Part of a small language model's weights: untied embeddings.
Each number is 500 + 50 x the weight over the matrix's rms, rounded and kept within 0 to 999. Layers, rows and columns count from 0. Numbers have three digits each.

# layer 5 attention key, 256x256, rms 0.134, rows 87-99, columns 0-255
561501366482503488465512435535554630539523454533608418539480511523536520430539483524554509524528514513479482527514523461472487503446503476415560485500430446480534555484508536559469553470477499507552450497496419499500419493469562446599530536466586494526544475555538411587427542548370483423469445521470574559512523511343507569518522521484471421525507532545465489488474487479488477456483493597511543424521488530524531474625461461480572492505434518498565431535499527392562594544426518590445514473427477509435559544552510414463531461613468495470511507592497486515565550498484458453448465581574545617582514505543592625530617483378536488478660508476473544513433496516484497505479452561552530580447518536466480539439469506490415504498514579444464447485477532464528536454528584
461468602460611548489450409524452495482508482568544379532438527523555479494449478457374512422498480489498532431528460530460463452473541496474523547477560546529496515433532541483467551477522434551546373515451534429504510379394501410577474425528534535548530551505567363447540514465408400499484548505600549410432531490568476426479417421522452424454505572597413516435601595382525572452504487577554455437453531459504466446470553526564527511541578503424531462522590502486534520513507299501610518538493445518532566530517532434508503432426528532505585417430522579603488497482516494450473536509542512491590480631480490566556504499527464511490480536557452426524471438512468517466460506544566467486476513604472657488485463445475485584453451507459496550527482518559538526550606427
600560522532395580499418634509480444506527553534519493543461537566436381567419452588506576508530496532513539500445502555428508562409397564579387317429418542566481359507435538425503534449477430407578514466457512449505455496478365470439433486596498511410412468530468528555517456487486491678369409545565626583489437516481457437550453481525526465531502461415549524501518531515487469511433390469481487566590581626549510512433588528518516480568513572535409590500398547541467608588554442521565457557655539505482479490425473419653442514511542425595468534400406421475616519472529533548460514421528459333581491514544454530466550553508590530490502487480572549478508518499479484518491489449482532434487610469466464513519496296544448562574558428503454580420522481507531465456448449
534457406508455410483511432519412437531415489544378450487522420490556534459527464489473490545436462435498508532545499493468543531516529565410499574504441480502508563526574499534564498529535549510538643519566468560500448579546509512443582510512470445528562592469365548498472516600574517515487503509495516586564573507482523577445567625575404546380609520469716476449559554478516562546507508469569481411505479442465497548465542557501600535561556523429468482396491542477488495490440274558503549521468527446458462480546549449388482494545473489525570474445513475564504495480492491457517645441561497592548541501466499522392491441563512487426493501452448509510443561409491529489494469517537530434500502582532514462521479412565517559510554489517486534514424499495475501541390569
468486531435597515506489320492500471473499489609418573450520419449556506355500522451494474466556486552565537527498500441493481405575541429605618547530463503518522594488556493454477555510468548590541461539463482493405573530538471540476420514421396459463449534482448511496437574533473538612471493534512532600363469547353476484499544548507349511538459553586495491458316458458486522423467468512513514491479493516463453546546639470481530500514562591580522501493527688413528503414487483490503532575543532487353516528531555617490504513413487560465526552507568497513453498474569515522434506531461544458444512531464536469564394493510454520349547359420454381525487535521518501369526427476509464468506556504553380505489532649576508583436479517535443479505467540475440545493509492
504486407498547416433484580459442565513521506473616248506493561507533496540462548467520517457526525512538430521491396543523542522493470519479475502526490430552567481542500545509502441472515499482551501494498501486469462547403538521491453507556541478508482463554494506416548493543549446469543521477462517510520452514621415587432495460437540581503496459430487473432491505600430482574518530453484473583546504463478467494576459495476441602476486504481460463505554401436522441532505516529386552532523568496501579425502541505551464487468483368601449553499504569443445462503517534487523617410477486463532586463510473481481580599510497524339472494504535447552501529468439463540491482518434517481451563624513444416465514676441516507497553408488474459440469541517547385465564503
548499469480512515521453632495575498434527537503526534436473611467500528496444526515417514557491520454490518525580535485591443485533419557506472379466514398494336427526464467496493530540554420514457566491467514447555415559525512509509546525504388464518440512435501582533493456471485548588535582451473558576355568555458503568523475535538494592584564444447486505548659450520438432530392454530524533458504542536508549476542450504528462558476550503525534553552583353480543552500477428476428557422533571543534423491454514487475465542474515543568468518534495480554531552541489503556521439488418522492531557528562481418473433623527543519391459611452568590537602572432464562559558520550449427445642408427508404564516478629441514483548423444495426439476472452436530500493521428
496445510516419538453546552543537537562493451543572575502585528509608442411567511472437415544420514553422500526491554514494484500527499477609564450536415557488544579450511479419541409573482495541511490533448507499464548491520557533541421518499450543535467582535529591526456438485487520380376484480513533577572491464391479481437493475529449463521498497486381496544524441475460439427496594483530570462500475411463541575595517437548516607496475518482536503480534528526489579493467560635460467493510428529508531569568487556378502434486441524459537518473462535500472552484536497462509527479529580562487440487460494528547638578412484461472556581555432528515530446497485485455481476498540537463417479586500495577510458543525548362505546550550490490533463526513475406508548452
524471538491488464583504491501475502550574523468539323504565594522518533451541512557526560531493535521512416506504555585473502571436445512544508299525582505469436398433421461475489555367515569465432500457470448432515465523611546497476499481518480516524541545436548551475559477551464522518526540495541477477464520443578460646561561498461554453567524506434401447535463579497448536552499480486466584574495501514522586452526474524580482544559499542455562501626504502548506491562516601476532539466443516607506548504545497447453456505450559463478503524490581546506489543546523541489429539469559463569428486419477437419547486536459442524474484415582472463433550481535456552528498472482534467369474492583471562461482400485475506503534598501477498575494485504472613495535398571
443509540434507472402497352456501596490591561577600536548624460488609559451596458515604545497436516562464539570481491469581456480516534492508584543508569506451516599455439406512507520459513509475541499581570516485422474546459561486534464470467569467563570501506529494504374438480523464463560476519495591639465505441712520457528465523536445529536416554562479508489530465437400607453565514576445582526548499516412524537575529495509584543489577522497537505426544500469463437420465478550489528411513450493494406519521500484375470522597527539419571449523579458590446575496574488472483469542496483607427417463516547544556538426475475488460582564570415500424499512533473541561497445457496485410436455513583538466517454455475537557424465612498549508469469540514482538450542432
469580462474612459602444597463641485596521520497551546485549578466429503502473516565516473508581504503494503496511539559455483563484485467495549411520425468607502528523507592528539516463579513510552533528496522454517499511505456472429468493537505482389516439529442586504481479557392492506465470492469501473594581490455525518588574473502595451556500486497541546489507563468450545488547542508513460502476488550557525496559509454485476520514479516470522466401490439603477517537588551485510540503531497539492561516467488481576511583398542550600443562357494485482488479436443518456500577458464513520457433503471435417502468617615495572345520590474560470484502440495513507513615479453513441628485462450494471529517548419553493476506477457464453536502459476550501510581591498
540491602495464516620506500578491444544541457484517397560530494508530514449446469492571552510434511433411486476494428456487471540456518449634512558516544521499404529455537550420567402535557512547506493501474579435484547456678476631539478482485595467491469543452483501494558543579583537462468553476461541518527489508544513500527420534542522430477574514471395490573427480494507504506558544564506532433485489439498495551454474476528590531479495547458478508424537578581443499427519432558469566609542522475464434489533472480420494429509515551511544471436503565473538551552460531559527374461457453594499558564480537497522476398488565451596399417499424532507482557507493554456611475555467512495535475602523489558582442513512535441489494518498513518502552513402567356520606587
437513567452461448497487437483570524467460448475449482447525530510503549490522495530434484507464520512514469564457512553442525486445508490457645302508549526503450518519474441561520490432487585534453547554482508448475464527433520477518449513496523494500450575544495522441514440405464462485551496592505521523364558482413578507447556485542552562448485480397550490483404483481475608446454457442561450440493442446452556502433487444452549581522491498464487501508535424447504527496545513534476544432443377512477576573573589624480504494484442536504555478445658454508433450596483472514498610493570527593439364441427572540545428497447420479336482391565400524537497541461469535472432507488528494634471511500560615487558499499594499612502491501518551496498450482530422356534520353
# layer 5 attention query, 256x256, rms 0.135, rows 88-100, columns 0-255
491456559444573556488382554395426472455532496448482428631542683504602560386465419488464473394516531539436533534451465457518504521529452510495541565498527467466529514499519439449511562477510556492493505362502448517461388554547514460533381502416471527510512458506554446441508470504405521492533534478359470400442497485502530408499409501520539435525558506398488523578550428498473446538388597360524490538432414458464495584445518449475377525500497548618516483559588548456539518629463361456533501480523477493496593447474443434611545436481485588466533515478542401380549579576505511509531496461495496535330501416568414570491469483502624416480503431470508609465441467499520500427526524520464504470550435504521589538478467474522538571512453494515436444493500435435534481509548459
452451513525439589491498543572551457496440542464494451468493445422433434541470576544490437535479517373541497516545493569445562561510518590538484481463488412460507481553407539565463523582487532498502527476505523536504537491473553455469445516486530533552452524544526479504505489473518522604610471516408609588485438536525533426526586432540507534457520410488529507547471510553504450566499472598503493474531537638510470525523577509492485471470438511440466512483460543536407555465495410526480569526505521526511557567489476415555488493593483431534452576486402548485571561523519503548512467570477387508453480470483583495451533548545492548476516542511488451495517511525503517465501519462502419411440435534472515440477535388552534547476528473542626494509506465473542476574461441
433466501410499413466549451508449516490522456495496458439480471550525535499627554486476384535613486605471496439563443529446489475477458430471505517523425577489524499465527452536574602451471486473490430461388447456418473452499481580421620406444554582434489480551491535464527497548447526535527472495536457554609475535476486556498539440618533573569526525427654496457583444506510395413494507541543501539589497447521526502411549455517459584538466485491444572475552408428526544527567382490514529465462480415518399413504481439388529531481528502520433485422490520471524426494516493450482299448527535464487515479486465469499529460467432556400468401519533493456397518449493577551486546487476495449508541538442497544479467451535571551542455566538514548488410536570553480465404515
536441596503563480496433408490566617467549467486417544616509448531499503612510522450530537442471494526503465491558463421592473494464509549551637547485434428528486536526569474567487512467513458526520515535524479516482539491516484520430461492553571498571475463447448463455472449489518440544553559493495568598383528442407508474540461456527451503521503510446475462520416494529545421527513434504471430495504420533446574534571593510496411471528434478467560545507509596456527453512520496542495518455527520428603478418478440590457495524401559467464452400464486451510438462485521522570445545478505526495524450429514474461490432577483516444366447402429566551496604469410465497436514523519600482446587452495547461429486558577543412519455483558535507461561480495525513495396466515
520473419506502440483542488481410510511462480456595385444476450425611474491518502501490473568551452412411604506450598448567417442463544455496485545400526518390571550444408418478570461554506473474466528536522590466496634526389489534465475533436417399518411464408408511565513563537476456501510471489535519537576422523548507598418416525511496488510538496511481534586486462561559517445545553515449549414477499484419535505593461469530576507517433485499436518523531517472488421464463487452451488496400472570508578578512448532477468463541557505461545511548505472490503502516494556489455415521468523465471472549521522512491581416502511603400530483533519526512511470518478512518430497492483503442464460538509504400480483577428417470512464483424484511474513442399515476578531492
490537470491454526549509544419530480479562492472495446374472504446499471481504418503444513507531491510549490478441497514411484447487558490483570480560574519494403512496494510551474578556445584489502482542550545616503543445527566408445606476555572492424457507530555548461421545468447556563460629486490590555372538466508483594523496469525505588493445629512497474499592457495531442483460462439566460533430524474481567516592427478459466573529454473555479425534547461554509487359535505516508513574476602393538474515488521477388579499489499530551417469496516507445569455513530494536486514475534624440539469488506520443461481548542522479458514577506529459550521482465575555477453431497521482446584528453533472444516530576486422501501502449587535486483495445589467473568485458
455553515489391500484548573573532556527516522511541556580451502525550524637492479504499543459507440478571541441473444522535430434480496477591519414453478484471494478502555529560599494532548585523529465530530546503457440521505432404539462496495491526530455472452592629503465489446499544515559438456511555508593551449397501515451456575486489507436471550543393496530512539500519536513581463466504506460546497514586485480533541467404398588465519458533574480452493496487460536438512507431416504460626428479536535508459569520477604467544493573486502515503514532522469420486506449418465547487525526571521410467453543475588533604530586483428496613488515475507452519525551458461559537459476458485473499573493501555463404506562485364555548573387560425576492604537494456508553526
531494561635500505502534512475457524531464585516576415455492560417553574506488497510539535479526535424472530516475454446442545501556511487545507418413494508567398447421422563492530613411505456445539532554546456531524542505562481409520446458446486527568535441505486471508582486542493494490477547473434468477461469579548537604476555481458470508420456523552463513496459525554560516486596494524540513466502486568525478532501493447410502565525438589563319543548490509440436519583479570514559443550451463494424539556460492478486528482508503492594504444610584513506478486602450471522406464449384341481513463522475432592522469495516478539552601462574509514570574475500552474498518526496528567461478471556520529484572460483459574531578570393465468490567478404493528497519417571
486534498448457448442469479564509527500424494521556575521408549477560512415468498471477470479572468436415484471512577464432520492480442463555532489499502457508516487462501564476513517486473547492496511495543472502494391442523517550492558504483522568441580572455429477540411464495481523546471479432585540594449479519566532483515541493484520533561439550491547391509498542490564427478515384466520459498424438499435583500460566471472380587526528507450530576402485464479443433538513515518487508526581525423451507483549459512531534588560521546563463529521556604438523357545410474431483512460535584469463435459489492507545483504498520396443458514575470445519517522495568472516525570517483479444459525467454458503463436437495428599502514516545449533547504515497516484487564489
515622444525616379510502594630593503570479448494563526591491508569529606562581488411472574448476534476562467524501506567472435572509474609563569517457461503379459531535503486503531457445477526457548505500522368521528469477525526456524522537531410543585539500526470647537422455595488376456607422583453513484575548514473456525529473573504437452519492480520583451440526627512587510486497531477457532497461520507590471496534403497469435495504505498506494509418441545515490557536430531459438511508435566447543546428568496520595502593452464494460550474441491515570483472583556577518529485494543406471540573516437463429447484639477505468419547454529566497523548601570466459498444554513525493584539494566495469512532533405566492450516457521482479513505333460497564446425592509
460500636462466508551466578392472647511439532548518420560539522547504512565452534499515483485532541571602527490511546519468476396554463440599531536513485496530414474494512438530596487505441514502452580468514463511508560465549481521589432570489455559503442471518513578491517501599546521492528478459511430509520514483553592523525477559600459418493524472494487479400481427538437571454527504419503569517541512514490506495498497464507455437484445547511496534413572490512597454453522485400489433439535463466459439494441488422451583491428455503487479548523549537519484431503509487546550594464568554492456448446536447492469418492539449426544588410418484431471560402505519555487420528573577522493526527590490450492464500466491508434414465422490522455606511572535482403481576614
504558530476427546444371473444537568472539459542475441539511618534548514514517477511440549532494443534446508443484464489564542496568463537477510453505504508480495558468532555528494598522502417490534474512508438530401416556449510427496506503506468495537455450446464520480494483473536448508511505464551499544406575523445434504473469579435510585419576526532513450519426474522476427520483472520529484540496479419526535429396431525512349536545528529605482532485439512423573541447535561461559619515431513426495591436505455590521518438384482475488489496472587494507454474512475563527510408468388454457518458534527539485533419472427414560443449330559534533509425465402489453426579468483506520642487443475443568485501484483577550591530536469547389441508472484485541456513476476
485460557494538669535456472526552557425506542586460455528538501507454495479422480482549498567441491529530419543395508537540601498553506492547532454487457570478329488535574462530473494446448413505484578501511564524467539492423507458438599446603548413472585534435538599538502419437542508458522618428428549536475490487481447464530450521376473547467586442546476442403483471482568547498506501489472470577529500465611445374426547539504412476510507420528564443542475501516555591529505530486455495475545470585543496570446565407508460522526515540439511483528465558411477488512499494491517529540448495563486543578567525478504421513523453448454437513536427452505525431554451453494465507485502521555526460415529407506483571493355484520594440499514475481532577487462445583383466518